Each number is 128 + 32 x the weight over its row's rms, rounded and kept within 0 to 255. Layers, rows and columns count from 0. Numbers have three digits each. The size before them is the row's rms in percent of the matrix's.

# down: layer 12 MLP down (transposed), 512x128, rms 0.111, rows 451-503, columns 0-127
# up: layer 12 MLP up, 512x128, rms 0.121, rows 452-503, columns 0-127
down451 113:111176113125103083124131124091141079079163149137078112163119120153184151080086155108152146165157119101148108125150135118135153117141124149075101214071078109119113104205102147152089158125073136107126148111150151163135129059137088134093107161108119072150149142097169138129114115129057136082156173076123144075155086142093126122088070163090122119127120195104166145112040099125084143114123
up452 099:052149127152188088096162130121126085051161140098120121116156137097187082145139123133158115170088137172062127164102170120075078155083073093075137119134124165140156082154163127101128091149146138067123140122098159156134118093187101099122181081112115151145088119105034082106127133146085100092131135168103082172145067145127120104107169111126125101150077089130151140152131132110157107125154
down452 106:120109133099132099046140106161092153115138120069139133182135133100124127132149111181122137078137104135169121193156125117133150096209155175119113075112124114145168075083079124154129171199149125166141127136178131184168113143064144152112079083070165213135149161136119151079151081146166155174179101131129131154098167110130126118115085123183131138150140139107144075135095184139147117162123
up453 096:119101129109137103122097100170143098113136161078091135154187114145108105199054096159158143126130102169102061086155109127077129133111055150155140084204075123155117149137113096100082134181137107156174116132180132133067132145061108111036119140082114087191103144132092169111128102122146114099119100114123150089155100135181151099101104136126107142073080124144098138150168160137109146162113
down453 096:119083166114118141150112143174106088144184175129102082088154140106149081168109104168130149194126157127115177098101108146121128127208148103096125155109107220109125118124171188184102150103099128156098112106092086128127137109162156098138147134139125085102118136118129162114204157124134163113144162205170083133145191084081154108119117194135128155110163217169162136124106156163118136110140
up454 100:136169148070137063146101143166116177138120109113147057135112151149128128142119137155120193095130160130081088114148148255124120124106190153126182119114174166081105097150094180124134082136144120135121143143141147163131137110132151132146117170132131133141138141156104133131130127112107158186120061031148076136095137132154114150141103175107126092096046125100169111132121169117117098062120
down454 097:159121120145059132059165135078132136091166088137210073147093123100119136097135131142124074141158155170098151151072180085143133083145075087115082149171136138128115103134111117075158105107105091126127059184107155101075165100156091107098134157132108067151143133112178124153066075135118125107148143149096129082091108113177120128092137078078122107156186133123131094123071153107144162142098
up455 092:114109077165143109175102151079149099169078184127129114112154139164172108112091108139129058083073082095213127143148146171161143069202068133183138134156195145116134154214185119133120131172155126115127155109099127159140127110148145155115112132148134085165156117139137145098113157114113142134154092153152132107073086133095142108154141195122137142170148160191097089165133166121121074113137
down455 096:047155125086150158058142167149131169165180151071150117095125128095079105191114170151135148196116120133088111122125094119106154136107173133024150160141073166120134149083090165110169070142135110140156133133120094109101097102065117104198129151154097131081163153106101111120111057125119096109103152122121108118172160114110154164129130142166114161097162104148106108103139081178150145094103
up456 098:123119179110158109193087128119090183136137090068135106092145102108147122089150155105111146116151162060155131100087116165165120126113147120150101117174126184062109128185162137105105060177116144110108101110116107090143092176106148119137097104069130110173110147148081174157070105114251097138138106186124093079118178140113144123134149125104177139121107174103128139147145144160073106121141
down456 097:116103156140161142157154120145141131139143118146095175098136127156130085126080120148106168118092129050168163187104171121117120096134159117159133101113127079066138118135172139142115151098118139181156105160129090206112115104129081127102093090158170089121129152086080169165161154152136162120168134121119186127093123185096128141163132081144130187138131107111159091096152139139000117138164
up457 096:147112103135149145097165106243121118153094169094030105170125117106112142110118118178122161167105140126094159158145188136097146112184110075067150167130124089102096068089131118100164128136163121135085139113095118161149104131094154110099166141108152117058159114119086084125111146092135084116129137102110137095156121159151129062165143112132079129098074140071136121153092133202179117115151
down457 101:064173150174148113116168189164088080132158130078147101104145155161129195131174137171118159103142151126134175132095112106166153106082120087160131155099200113090094149192094142118119063081167121147168130174163160081108139191184139145141158151159138153146140103168105099132149149159151125067136156114109102102158103141120083119105138053068109140143140090086166147147160143135135096162171
up458 095:129080105109062102074165135128071113181140164127101137145049123087126086111146143131102171150163143152097108133077095117142123100200092176104127117115089125183099124187166109180159116163162143071068136156109173117088200102108080130045135136136138130133102148122107140122146148129124175057084148137115075092138158165124085164103113094136132107107108170147087159134145138112144151140084
down458 102:115124166165147170134113163112160149118133117126151129087120129152113124121153152161155123121089127109115157087167144173138183109081119057111143092166179190119188145128095129087061097109146188131152160129165078127151141054126160148135135175088090180086118043116177162117081121150144112182097136157167121139122077096133187097167103148121057099177137087115130110149066147142117109139151
up459 094:141143111167080119181126123151114095172165087113074135122133076109095140104183193122115087100134203174089099121096117185132087102162145130127207064135106174153139141131104111169120139172133155088155114122128132081156109110088073086141144120108143189154128098116145132117114155111127124147090120153085164181157185143172097131187154180177061177142071136121095123099097122099128138153113
down459 091:148086085129169169104136131064161136159147156159178111067184133192177172101099088121136154125139174092137163100156161112103127170107114130131075116133121112118116097118175187113091092139153099160128097094047134119109181128127112196140132136105151153130147073101150078112135165179108104127113093098125126074134077112158162103066156128143147093170135129105158148109200165121083170186126
up460 099:169100141141091075130129130127153106179124156151135174142127189182134070074136142097160112077104115085073129202154117162133121090103153156114160150162111133113050111068175194081083167149126063054146132141115126147161133139111133106097126177129131131111137115160114112133182106130120099139076145123148094144151156166159183125125108171141062161109160102083126101139139074149172096083147
down460 098:133162083189082151087182154134129177147135168122134119090140147150107155176111131061128120104207142119143096076126127081148161138168099120117115088103102118078156205124137114150148137142152144157142174083133115147139164121091159137085133118158154120130116113155106126165128152116148153098125091145112059054171095182125103134179067138152114166169096144116094182047127152163104141166059
up461 101:127113151139132112131140111169150132147126123054169127164068110111100180134086074099155133114131147100167135115131126079168141136124100080078155124106072113101059126065065091137162140116142095063085121089148142142090100093142164132087197104113178096146116145153103175164103096105143136116095051162141162051149128115193142205095094115130134100113129153125106119165154128115174105139094
down461 099:119145099107103177070167145169129048115100109116099096141138108076142163102163132188073058091149144140120110135145148153100145125077104131128096130125146077114082067145173165145161196169130059156097113100147106149177175188094113100104144140084103135100129168131138107080147178186150110132119104093144156141065108083080126080064139089147149118114134135084109167125154139142135142156144
up462 102:123087109109139085130096103143062116182117115093132125124148151170119128165131170137101065153121158108084112126192154148128122195132079092120149154114118094136057149176107089171179133161139121137148184120115123131181122124121175127085133106116099090101188158128135156125101094143173020103063138143164129188121179124129123080146119162145089137074145090111138167160130085125139088087177
down462 101:130119087120117127120125073111130138103132118177155120174178212174131140107121114118089129160145142093138099166110150178199136214078159128129099132146069165181106182071177129077108067054156128118158181152179143118093128110190130141069099139126112122121084127130133081097138110120104108110145175112151140123115141142125137099121124080077128058071088129144131147149162109172119142093113
up463 107:090095144111132101088187153143161099131145151082103079127189167067103105113177094213172073174107200144127124121100101088140128136120133126137111155138103119134062150142061150141151109193143092126118097139100052114092138167176135117120145154130137117120158102143146155069159129178121081097129146186186098100129087092158131157139105156132109084152168066104109124147143138111140179126168
down463 103:124123120136105212145068097159106181154148148088135159141110125146201149159111161093136140132061119130096166102089114106173164168091133183120155149116180146117131129081136125139098126125058145119135130063131097138152094143084140179128134104113130108157113128125151055140120116082126185153196150072124108147114145133086197119169142073114123139105172160159152101113133107032125075148108
up464 092:224163069075121126145056118073202101131133085118122091115149170097095137153126112130086159111142151161132101141121130137091152118150125136141084142117128120171145082104184131123117133132098140162185116112078070179127147062153092111111103097097109134103100136121159131128142146070154107121165128096163110132164162080158110098170218213118135143161151130090134146102135062176132118124136
down464 094:114094161084088159152158059143143144121141106092149171185132071169129144132131136101164114128163134121120128107116159110201180110109121058078158149150133145200173171116047116140212113159130121126081166173131178123116135128104132107129122045184112115088084086125125092183172125148096130168140101116119120142098077136144137184139140124135138154138120138129196121111087136161145180114157
up465 091:156136104073123077106090113087157167101136110138110125094119126101133123047099111111149142121078131086078149149129142118139169057137134124100116129139100143088082153171144094191089137171067100070169125116119196123065090146103150087058110105102125172146160144088101092114174109154159091125154112140120127177112139102127154100049144047105165162111117128102141112178098146129108151182114
down465 089:224155159199173180202157069098124136141126184147176105142154179167162111129106104122086140118132109098170093151117083089096065113154136072108093146114108068134167129092119115154186124059166142198142122110131076129112158156162107112091169135122120139143091132149101142116145173136122113160112195120114149156111146113138134119165146148162118098155102161078139102114153058144099131124124
up466 099:060055136176197108127071104150126117150111108105131183143132153149160126160106103122123041064077145119094106111121154093132077130145164098141160177127114112059149146115162113148184098157152082115194166112146086123156083181121124104096118161063088147124134143131121149098123129111099117102157145060110109097141129136133140137128149092193117113164136215158140140138165175133154116091135
down466 108:084132126157135162147068111128093161083124177116079121109115132144105147092128113098138095140175117083124113148170178130151141153141081140118151077143148107135130135093116132129087083120135156039108158147147155113121157097122137175108084193105119150153131157129136125176210135150109100102143108046152106135169125087110149195134099153139112109140087116125102083141087208115209086038134
up467 096:150102075147124131103069117102207109149081125087168048127141111103085128099124120134083136086088133063145166117119120123102172127207100110138153088104113149167077118065096147155164121117120109140116099106096078148170090152152109095164141127177120175166170070159139114116180075150135150072127126181151105163124160163136099103115114167140155076141180142121108148168145181131158098088123
down467 090:189118106070139198118126082186143140153159118148086113148142136121112100182162132193126108120143184179109123096130161101137142079086114147123062135123158146118118109195135151130108119082156066144086150159119091179140103119135164160114096108076134134109070130143113162164154088116084127032180184127149083140157124114116131111125142097154186111157101093148102188114143195145154144112104
up468 108:134093159079146145126136121042086129144065157139114094131166147208145142161192135149119197092148118079105185129136201096160098120154162112152155077144143158157079221151085112081155152116106061126161120092099111124086096137145114065070167166141154147140122161109070134118165147102133129146087102127143144066131140108149122146135103115120161109113074152102135095145115100124116143122129
down468 108:101104186120150085194159112125109152145148111158132117129074127128128152119181107105166046143129158145127143172095097160102134161143101159088126044151175137122148104164144063189102065109120108100139116093147100111164115107100146123139062133122163138083135116068169156046141123142137146165144193149121071134105134102144163091093115069143135149141096104060092097134143114094119118109186
up469 100:106063149150155196186140114136113191120158155178199103090136170133105113050160104169145116110149151090144117122139119169114112098122077114129087102118113138150106149055140148097108181177128156103169119089069090118097100138148117168167107144122097179193115126163135184119083129132152125158112113107136112109174109132163019142139090142145108067143138136082148103136169156154119123114127
down469 103:132120107217145128116134151131084079163122168138124152146119085082130178184130099137147153143112147102105148168147187106131130138133111136109140169148221107075131119171080136191137156150116146098150085164118205156054145099130111080142151207138130188091154145171128176130123132088106145095141145128137136092105081134123138123139116127115112135070111109164082122056104141185156190125152
up470 101:170112119138171144172085147167121091128163081092092092128158135123156082106166098138098133159164112157125089106150156121124130094098191095145133088224163136205147089122100081147114193104117168121097119162165150137163104116144079125176117098085094115140155101161098131122122075151056116151138127100170155117128189134193084109109168146168126084205125120111163108111096161125130111088145
down470 100:193117101118111113114145112147126123139142112104098128158054153123133063136072166113107098113167096230138161141116139111149122115070173144158117129184137153161099087116102143079121098164176177135142129149175163104117164107078149162153124172088143160121091146142126143140091091156190175123131135143115110107084127133092160113130149111099158144063118153174102206187111191159186107099153
up471 101:115114213122095156152144072141097151139110194114137136205103066144107140110100081092139195102107082136148143142158089179120113151114116126155158153123170099158120138183111161112173104134147136096105130122154127088119115157203153124129129135114126134136143116075078081128116160131142082134130118164086094083146097110138056134089170064092132063114147132147098178101074178130171181086120
down471 100:123134151139127143132158096147088113190127185100123122170127138134123146066139138122125064103110123143184071119098187107110135112133098069080128171095116147182134080129128072170126172106140056109127131097154124096180093177083056119077102166115147122083087116121130103144158191144135127121127157035101097176091136170125128104117132129158162146191100135144088143169132170089096151117165
up472 099:125133136164091159128133115108160119149110133047079064160116112152107167164147145118134118061133126072136162170135118145078097139134165043163111141134122208171108141120118119067198076154119072143114125108094137103144101128106147101112105170160149109119068120081133067124144144098114174069087109161122141109143131124134052134157144140054186126152085100103139139114112064146159130136129
down472 095:132136135113191146171079131187094146112148162123096132092150161099154110132087145112156105149098119166139122102109084181177122131073113170135154150125128131175093162134112136153104064157114192142158111187152087080134120119141084072147064124163154165121151107145091105141177143174135117100164076126144097098144036115173175137091210132159175128127139128141179111118171125126186093111153
up473 106:131143129139136167128127098080082183088121126089129136123128124166139131142111129110157156173135160110113168135103076187121071151155126088087197130148095177103064118179075162142177172098147166162045111187085094125116128120108124145150170170127112165113096068079143138141164127138167150166096187152159160093204124179149129116143132122121160114161173103129152150173066124121177112116122
down473 110:112114140058131133198101087088121124155165114124129158162150100149125147131153106124174121184065121082054173121142092132172124089166191090135084151169062169128134141078141143125152126126187192137150122124093110186144138129108089136132124138116092110133123094074165147129102114108099080102186103166102127166187147139155186089127154172094146070158146064159121132129106084148102093117106
up474 099:119148145114085132108162134081114218155122081116156143174176127178115121147161109158137117103106146116087077081151104119163097094137170075097137148097122187161039109223122088124143129155111101136198145162121175160133061132113118141128131112128100105197148111132125088170127118099198063135104122135177139113106106156169133142129148152118143128140088177119084176116182134138120137131092
down474 094:176103129141133145154126142119186124149149143167150087092119167117124093137110143078085177130149146087135167144077105118091109100124144063155112141111149128164165164128132099155153113163114138097089126149132143255091164146123096123106107152160166074156112128120091133132156088157150166133131122102132175179139133141098110109113157048134110155111186181086144178133116057090139193199162
up475 095:185134123140158118114160125168186086102092173124145122133191090124135154178117148151102146132142146131189125116090154082119081076099101091116090106124166143099105129125123144111112131139148118109107107110078113106180133118119091155184087182129140117151149104137152118122122152153148132202104121043115164089147130091102157113095113113153064092140167172170114164131069068156236178089157
down475 092:166126171149118103113148123074139158147090120181121138125102153144146112138120136092139146115121123146113132107117167113185103087200115115145116048131059142148163096078104189133128170152155134136112179093170116122108084129185132124114095156123058120140113149059091152125095158153115123077116169038134069106075195154157090124050138124106091145134120138096136092092092114120078148088109
up476 098:129139060152080139164100117172125098088148141095122146084128084189185143094109169093089169147155199090105090135131113100152174113113110128160116108142127123103140124102145093190071081160075165071126119077147110161112114143095160116149105172148135049150084065180181098101113102097122125163184156157157097147154145109135161131075120143165137125152180115152119156142181121095154152107101
down476 091:148091130192149114140107159183117140130145170144074135200125143108174141127106125129182136101126078158087107153145099141102094142137155124084146168109133168081185152202151098129183099109136130136104120157134144122144114143157150155102087128166182121150162109083118128120158127116126122110125088120121157085116077122141084142141078111128195111107088101090128137081113071080065150250181
up477 110:110142099168198111117135170095149124112071108168119115138142100116163189158123165145108132088141117078156131142173118073124143137133129131126173144130121166156081171116156130114182102166075143159117133133128158084077089094189111135165175104147130149099147148141089134100122099085135078088166129125131065131136183110127124060223187166122098097107138149070188146176164116083144093156150
down477 105:076134078121153146141125160136114118164183121156194127125139156184112122129120114126166131134142155110091168119152110118180102157103116144195141078142122216098075161097195148131103141127130175174117137164163122069101121071166166122149151175106094122124166171155088133137074144123138091115144152085113144165161110121110183074107189137147124077150109214109146162120138080151131103136060
up478 096:086126128077150113189129170126137118128080154080051109126120151122191105155142162147098094155157133151128122111119140132105084101094078150110126110118105119149150139111130093148088141072082149079120111158156139166114108107145065148110146112190056134115092087155157162104096150071109122166062139111074123136080104200105160079182096119092129129187144190183149122097133159118130192139108
down478 097:109142124152137152111141131109202145146110186218095174175128114149107157106096127110126127103089114104173110103132111155109088085112147118134121101161219089139137106128144096179084159132139121145153106082100169125106170068102150148184192159050178157106106157189121063089142151133178171149139119141182127153143122080119107100100119104135108134098171089162089153138101076142142141131169
up479 094:091109122126146159093149119158105119147142093166118159186140110078148128141149088102101138179126163126106107163141110162131094095153183123124149116176075128122136081107065101159136161087120074111088162205157118148064153113129142117148179066101121090156112145086113189100172117171107155162124124148106164091138091139154109122170161109206074185165104133125200176140134179181124130159120
down479 093:094171129123113095142104092076133157094176130177121141086134180120123153128088138122138097100115130068099175114203145128158113126137119116192118131119108107168146163130096102082063088152109212129062165130150128106185157132204152112078090107091175131176086164060114119153101111132147159110101125140064118124172115113089136115135133172127193058106170103135154143116147128125147107093150
up480 097:133111133118133131080133073085116109112176156133160144088180082144115134169082118172077204156170149129138133161130124124118167112092138148098156133153140096129095137128083051142138177136117154087113159104071162127074205095093149077174139105120128114139108133156176131089169064126161125186071168174110061125138143096195133157149085096163149107143130107113072141120130139168144142089154
down480 100:081158121071155166155094144170163093112158151159170131140121120101138151081137109090114121108142129136144132115132123105140148136163101119098062153135203120118118159150168159135113127116170130137076155104108135105123197148088121120131130144117170128139162173081102123102154128129096083154200152141163128095184086134132152176096201218112106128120153069114181067182079168157137088061085
up481 100:103152164156100100097151080117164130085078167137143120108162193178097195122116154128113174144105114141090180149129115130106108142172132143170110120080160128092138170085133105101171124127082121137069158144055123140119110019123090084112105159089118135110144105115188154118155130110141107208117098142142135161119144180196154124161162087151133063127090102157148126165117090133132182158144
down481 100:179079102101165081126119133154125134144128129081168073123164159105179140155164118155206126160126145152138101121181112158189116170045198105088218122179090106106113136177110098058124172111174121168176117086145143101099074115127102145128115167129127126126128118101128176156137154155089171114096140138165144147123144122118076124125070196126123117145147101088107113138096146107148158104166
up482 103:141129173131132119148137150107098141152164115098099144124064143156166102116139149172044103106164096114127102199134121150187132110149097159130142154179039122155093082122169109086131164105147135089107171079132106112126080124117124100138111123118158109178126160098153136105190066142119079054119156120137149138069180097143190158123135156080149142115116099130129128186147172167108213141149
down482 099:172077075157111104114163118085157163101095106123097116066169033118094132095111105097151170092141092174145138147085128133086161141166126100141122146103140127182136121107091078141152124168112127108149085118180134176140093078146102106117118144127115116086159089163155136105124075162073146125121152117109084118102098216157124134124109135123099085190139143062118086111151140030114099141095
up483 116:094176053180100151140152075120115105083128128153197116151118171105098124075073064101124125121178112152104105107116135139117125184123135092152128124140082133138063130166145138116123125149139112178133098117079166092137150133148167105139111163089131172156117187041085129080109083162147101152062102144116121145149168166111132131188187144144159131113130115094166162097171084123204105129128
down483 120:093162128077176116140161103090142155119130114113196108153155157112142097141091088098114124128144091107065096152106090120081141171149149143109169134100085192082088124192117100134139169129123106150152122150135153122118094116161183087121127078071111065154129115036104122118080123137103106159083161134146197160160104144185153161189159163140084145172132110176153096110166108102091116090157
up484 101:120116168129167140154113118174159112141139136107148146145099160119138125164106154126079046100195163124125134087158062141129158147091122139146086076124144141133168134121116121120113190186097035101165082120168117154094177180145155088035106118097093119155144116115045132111133102111099188184164095154106128108113121087149136118121145148112120110174088103070132128083172118160135116091156
down484 098:096107146142059138114109122082120162093096159146093118092142165163097107147115121171122082158122150075112156086088173139144093139161131160163169114082123165117153152147165177162154171074065097081150096145132145143107112058115139112125153093109124119101146092124157114146163165146122100047119134186124078076136117058141157155170142121103120198115145097174114151145180148108156042103132
up485 111:126153126184122113211107128153088145159092078000105123147144077142153143124131114078170124139152132118153150219154119084113142147077109102115147068091172113093120115144168107124106122125161105143145147188175139154150127119144133101112139196131143085098115135120095140053164132095175091141102149079122079175119122110100139187119121118118111126105091166164162121127118137130142130097143
down485 111:110156152137096146165079095135184041174132056116150150105104121136047164192150150137181088104100131117149092108117161080116113131135136205105110146171077130144081114121118113088177153157138106123126102088134146179180134151187140094125174122111153185152115096128094165188153111093167170083110095151106112074149172117138147126133136125197136121107142146138159178106165122103116136103148
up486 090:123136068167073112109144099086123131157094133112166152143178128117145184126144196142126128142123145157128138081141172124100107144144137098099205084161126153157141156148134189136108144139110110161136099122093204127083106155062098146183113106158116097147165093133118128134153112033104066145099078091116174078163071173144062117133127158154137081167115136108173117128157165131166091148087
down486 093:144157118117147110116108139047109103080062106120150087150129113139075121139139091170144161095069107233123133099110122160145147193190143106118153050109095103098165135160124107154112137169138163129116113120081102146171181136155137130135142086109144112164148111179154147103090171162151119153141195103131167120134212143131130119128072104073135160151155176135118157115130062098111105171135
up487 106:097133212130132117170171117085110118101120144083150139114159150103121121079143167083111162155098127110121117129110162220069151093145110101097169147151160141128121144090126123139074210126081112159085077165141104131124117140203142141142100168095144189113152153173085076110091170100175102122154105076176155147107139084105129135105126119081089085094174111133135192173127124104110142109168
down487 111:110095128147091111185103069107155156067141141149091115119149074144122147143114092112107117163081085099164146122126111108161149153167121120102185123127138147112116136080188117117106133151083069169189159122152129119067173177204119219073135095110140156122083083127143116103147150132135135087161103180062137113138119176123139145068120136145081156191151115141149103164120156116124051112127
up488 102:146099173091078117115132134173085144134156121091132141130141149106063138117128097129082120103107162119090106149110067142110120137112054143073086147172129108152164086154095089090089148123203145130135077172115110143172076132124104092147148101147158165137121117105080105050094155170169119129109125070095158129173128203127093155100123155161125081092141102174210128113100159110094179108154
down488 105:153126091162177127138154100099071096105073159138115083135149186104207087109156158156075099114110102163169156101124104151103122162203146135126153172121163099093048150188122161139184119141155086120086137190133123142109148131153148139113117097138065148079148105140140084096148115106121134080179180134130114117099129099130141096175107098170143133133095136127123184081181099176142062146147
up489 099:145095109156135131127146156132171100101162160191039164154086136134113191147076122157123128129108129105076138150144096110102090083119165117057151149166095123147110151133069170137161125170160130164160098107155150145118133158126108121097108119126199116191130094057110188137176124177102138152149150122137145147097167127146044151110145116159107123111158130160109167123164159145150185103035
down489 110:137148138130073098125109102202148154156116042170128091145111109106161109117163149186126141126150137168088122137154144136126152142069081091081145165178116122149126159083147133175139142093142142120133117160125114091115124075164098154154147100135167135154132141120157134157138132152187123135089142128200112109177148229117123106186103145146124195106141064103213122090104125147115131150214
up490 105:082104090152130110070132076121123148097162233105126113165140154121086106135160136176133082059135122150142140132133121122102121089080087101109135173148131151121108105161095138141140105122109167086165205169152125107114078100159099066079119113106124145176132131156138052128213128105140120175120161101154114186133113144090108139101080101175100101126119193143120068165159104114170151144132
down490 101:088143131140099138147146082147094097131158109109126170162180084075165113179091147127181137127117150132113098166122132107191151152142189168121171080157173194096117178115136106098101118189158153157090049092122103092152133170133116094144144113107137218142134148128095142136091152144204120149185092192120122149152090096171101099152144110107150160127152109076137105153156174122145110144085
up491 104:135160064114160102123127099096128128175135197178101118107189136148157155074103070110120113182129092141105139166106089146150133088080140117066181148172138115135087122109124152158129112171187138144095143104164095147087133089150187105162171125167127102161098074152149148116113117141225141081154144115141149157161172155077130147166080115160148070122116092079128159106112156109159131065132
down491 107:101135091153139153153143107125148179078146091133090143134104124096145110116141119138116075099081126135152061128130145109121097114096143080133139128198128153105116120131120121148133113129078103080052126129177076118147133146175061119139140124211102121079172120149153089133156113067199116108071173074084092146098073190148160157088109084086152124153149125088117138109103133149100143219127
up492 095:131108097091140128100124155075121136127099170150165151169091177108170141154141140125151098148093189147183090144154140191166149042137172122097187125135114083093146098089092132148124136145104164137165102114024137067176127098176155080107088100122106090159148123149123125153150081120100141158066152084184119091132097145152149165153122142161159152194142167094136130127115135086105154110097
down492 095:133137071133139150146154130134143088121122108140110107089146092110122136153099160141202174176082136077124174088085110133113141133158111118147103157118112170115152138186133150112150125068089142145177157117140132174147123183115137161166098027144103160104108155106137123133030125124124134119148087172131153142188051079143160118138105156124127083099112109153147111083160192115044180106140
up493 093:048132104132134122100094071160140137092149097152090128172137114117192170099122168100150086069119144133162113126051120098134150095174119106101139112127134132111129133095111135134193060075163044138113099201170145099133170092132099149149105096152177091118157095112113131127144101135190096116148135149133088157107123074161108099136121123140150082158120103074107094123087078119210121090153
down493 100:045078179141136130141121147088140167123186176117107132149194127114157131113116171142115122122124140120151144110107118131136144102141131116127198159114138087080193113123163130136107066133124119173128163164159159164143125080081094163125106127146102158072147044105110137086089139093133143102181132107079138123066144070114111172154140187124123106095145079138101075151174065128144107210108
up494 097:191147074108152096111100173204155116143085154161140160128153153100136104137161182108133120122135121162091080157134147117125172110087136110098110155090171127123075149145132144151129140098113153138084085136079133126052116132165132135122076113054142137138139107154133153135127086095088155126135079101149072103165118105220114195120154177130132214157127151154145138203072149148168148149153
down494 106:144112141143104141145153123177106166158163143169128085217081092207099149142092110091122166072141160176125149112178174171181099097107108114087166103180151102127074160133169091141140129159174140162118104147176133156149101122144116132149135111153116071114156114137112111116099179131140077161099197125141157110124179110130164122091143105074117131170074148103131158104127159162193103057108
up495 108:101072088154105147144089133136151162152159097142135159119116097121144137104120143128140136174195141100157122161175156109097164120084135136106151111134165162161114069138072095154153221145148153154181064137055164153145121086130140115206109140145101116203096172043120076106112131062103103089093091135108152161153113118180133100139138110114130130096103166122105095105164106112110071115119
down495 102:143130130163153117116165123087073117071147138160149100211124118114116167134173175119087161141115118083127147101160133138126086119135168170068086152117142167162160159137124142142142142142123102152125080165118126083105161144140136094143113173106118072114133084116110132083074183161103145139109170128148223131138156140163142113095154178109131116195109069150017149117188101110124172094101
up496 093:124120116139159153123056082095148162070109158151100071142158185102145078126142154134058152146157137125138144167127146105142136129225135179110145075109077124142095122105135077093165055195149123073143074127162104157125092145048165168136073116112159141105094170118130168113124103102143095137151127144115115110082128128175126145113182135158124129173131147138181134131141068131152073143121
down496 097:101129178141083107104116114122178129147122075065074087147059117127136102080124167119081100120131134128121094150126176102106138140117115109107192173154161132134126102178139113056105168121113158105112164146176105091120043147170076122121110061159122124145192080108085072113173091128155128092121181066120139166107164122100106133129100132130187111124118086178118114095164157151128173171122
up497 102:056167135120074161124080138106083118101148089119124220106113142161144106089102154108117194095146127105164130097036075104148103081150107149097125103086080132136148156124133106115104136117143115104132117152112165108123143086093100128131097162099162148120141158141146136097160081112134218104198099143135081138142150160134062083017151108093117084137133099134110101148123148130122143094135
down497 108:095160153164065097135138200089153098145089102106108120126133135166111104114117143187204135140157167124110116123122151117159149076107129114198139181128103133148190072180171103115142158105125161138134125134142116089176131126179122129118138137146081158125157190104095102180104128137110064135122138109143144116168183153198105172082147082166125094112109121155112144108086101139090064219130
up498 100:069111122169108140099098115109137099165106119123200187144149111118097135109098091091128184164097111166145090092135139162095183134175036121142119138144112099104158189119130107159163123118178104057162135129107069126126152190119177122158128096185145118143149139111074182163132102131146107101174127073148144192167130093150130165160172172153152125163124157140182157114137138096114152110191
down498 107:100097092164127127124154155129170108136166135179193133111179133146105118175137101107102106142130162123155144114144176169083135148140164104072131115205097076166130134097103124104140140117174199117095139083139163164104169124140122124133091139127179200078146097124140143143163109151137130099100136197116200150169132108130128136171100110158196200076148133165176140140140163128073131062176
up499 100:143087152154119147187114111124116103180110173139150136128172160128080120113123130124145123069111131121111080165120085128078108119096117128145067168104112143102119132127095150123161139213128144158131166159143135086126181161155143081152128173164213148095134072154155073136154095093140044186079153143171118143150101211142112094088105165130098180162103175163150140134118183132171133129115
down499 100:166162111111161085132128117090102148125115123145152085106131073153168167113204073170131113132142118150131150139119135151179184153101116124165189150138105074120124123132109149052100183134129050139125044073078092155131142100126115086165123159158106109151115106115113110075152141154088151165110079133141152147071159180133150129117093123057106153171176118116102115098154140108169092203128
up500 101:092168132167123128170144175118168087130162105078128134134092148154075105074130179179119100147126096095113138163108156144097119133148148114144113106130157113100108094235148073160154110117102118054085183156102085154170137139139191107083157083119151114192123129136092115105130086160141135136126156067165147222124099116183145135091107137150111149162138104159171097187139153115107090109132
down500 100:171149140041055121131093154171109141104121139170126152104191136096119102090132166079193131135155117155140074121155113140115139099110131153142122104093127119180077180052113119122103112193139138122143095178186115111125109140143107115130148122128117166066150168117179128180081147174171135154172129171093155136095127142109161185112127114112106120050085117120210150107159113156125101086130
up501 094:139138101128153124111064162148110196091122108076111140122139083066131136123140092169146136161128116166181173128195128083186133133133115129118113154171078112172073154153138115116169086193090114160146138162081151152157154106127126136106107083093149156098109125160154080128157164124135119081156090159077103155088158115148120134115138114130091085244175166193160169128111126136102130084151
down501 082:217144127151127075151086111139108106091149158136093139116123153106121126102126144144146128131105160095175091133116124139084109136141137146085139121093104156144116194122071092072098168143137130124143171154132067133157069108111120130161184148146084129167145097150161145099146168126113120128122119113135111114170044145217094157191154137124144128123129095098147084099212095158014157109125
up502 102:145107119186163085110114130167137156094163197069182138171127130163167119131104124134089124152117122122160096164088191149146105179137114117120122157092133100129106127082133061107233114178163103149132149104127164165146171169150098119108122139065102142142116091130102157152157151154110140149156117137122079168113105100176119091120089077157118141154076093142174078195114170102148116134204
down502 083:219137183087109122086128104108127123084134128140133163109120146076127137160161118078141090109151127148096143106142120125100232097099177104165090096206105119137138138159171122162125104122096145093152127178174115143107109107113144152144120152149105134149158188139142096097127124119200122141119157187096198090069085136092077114120166171059092141152160140121133160060149137181130129127116
up503 114:157128084137146120169110090113161080083109126141156094113098124116151132110108179103078150097172127141189103098138153127143130101101137154083079107126158116127070080140116101147175087140187154177154143088166116131090123188133193133139148119185134085134111127102092158114148057159162072085139143173173113095116184133077097098162155146140150176165129093107129206185091104133130185108155
down503 109:119155196092124166140099163082052121124111078174123098151098153128106124113131079120109158116117146142179138121148120125122186084168144107113157121148119103125093137142175169157118097141080107127174097133145124086136105138137176083132149014119146149179111082123104121075105082140086074158116082148130125049100120084134148094111145133152103211130134101104119179132129128152084166064154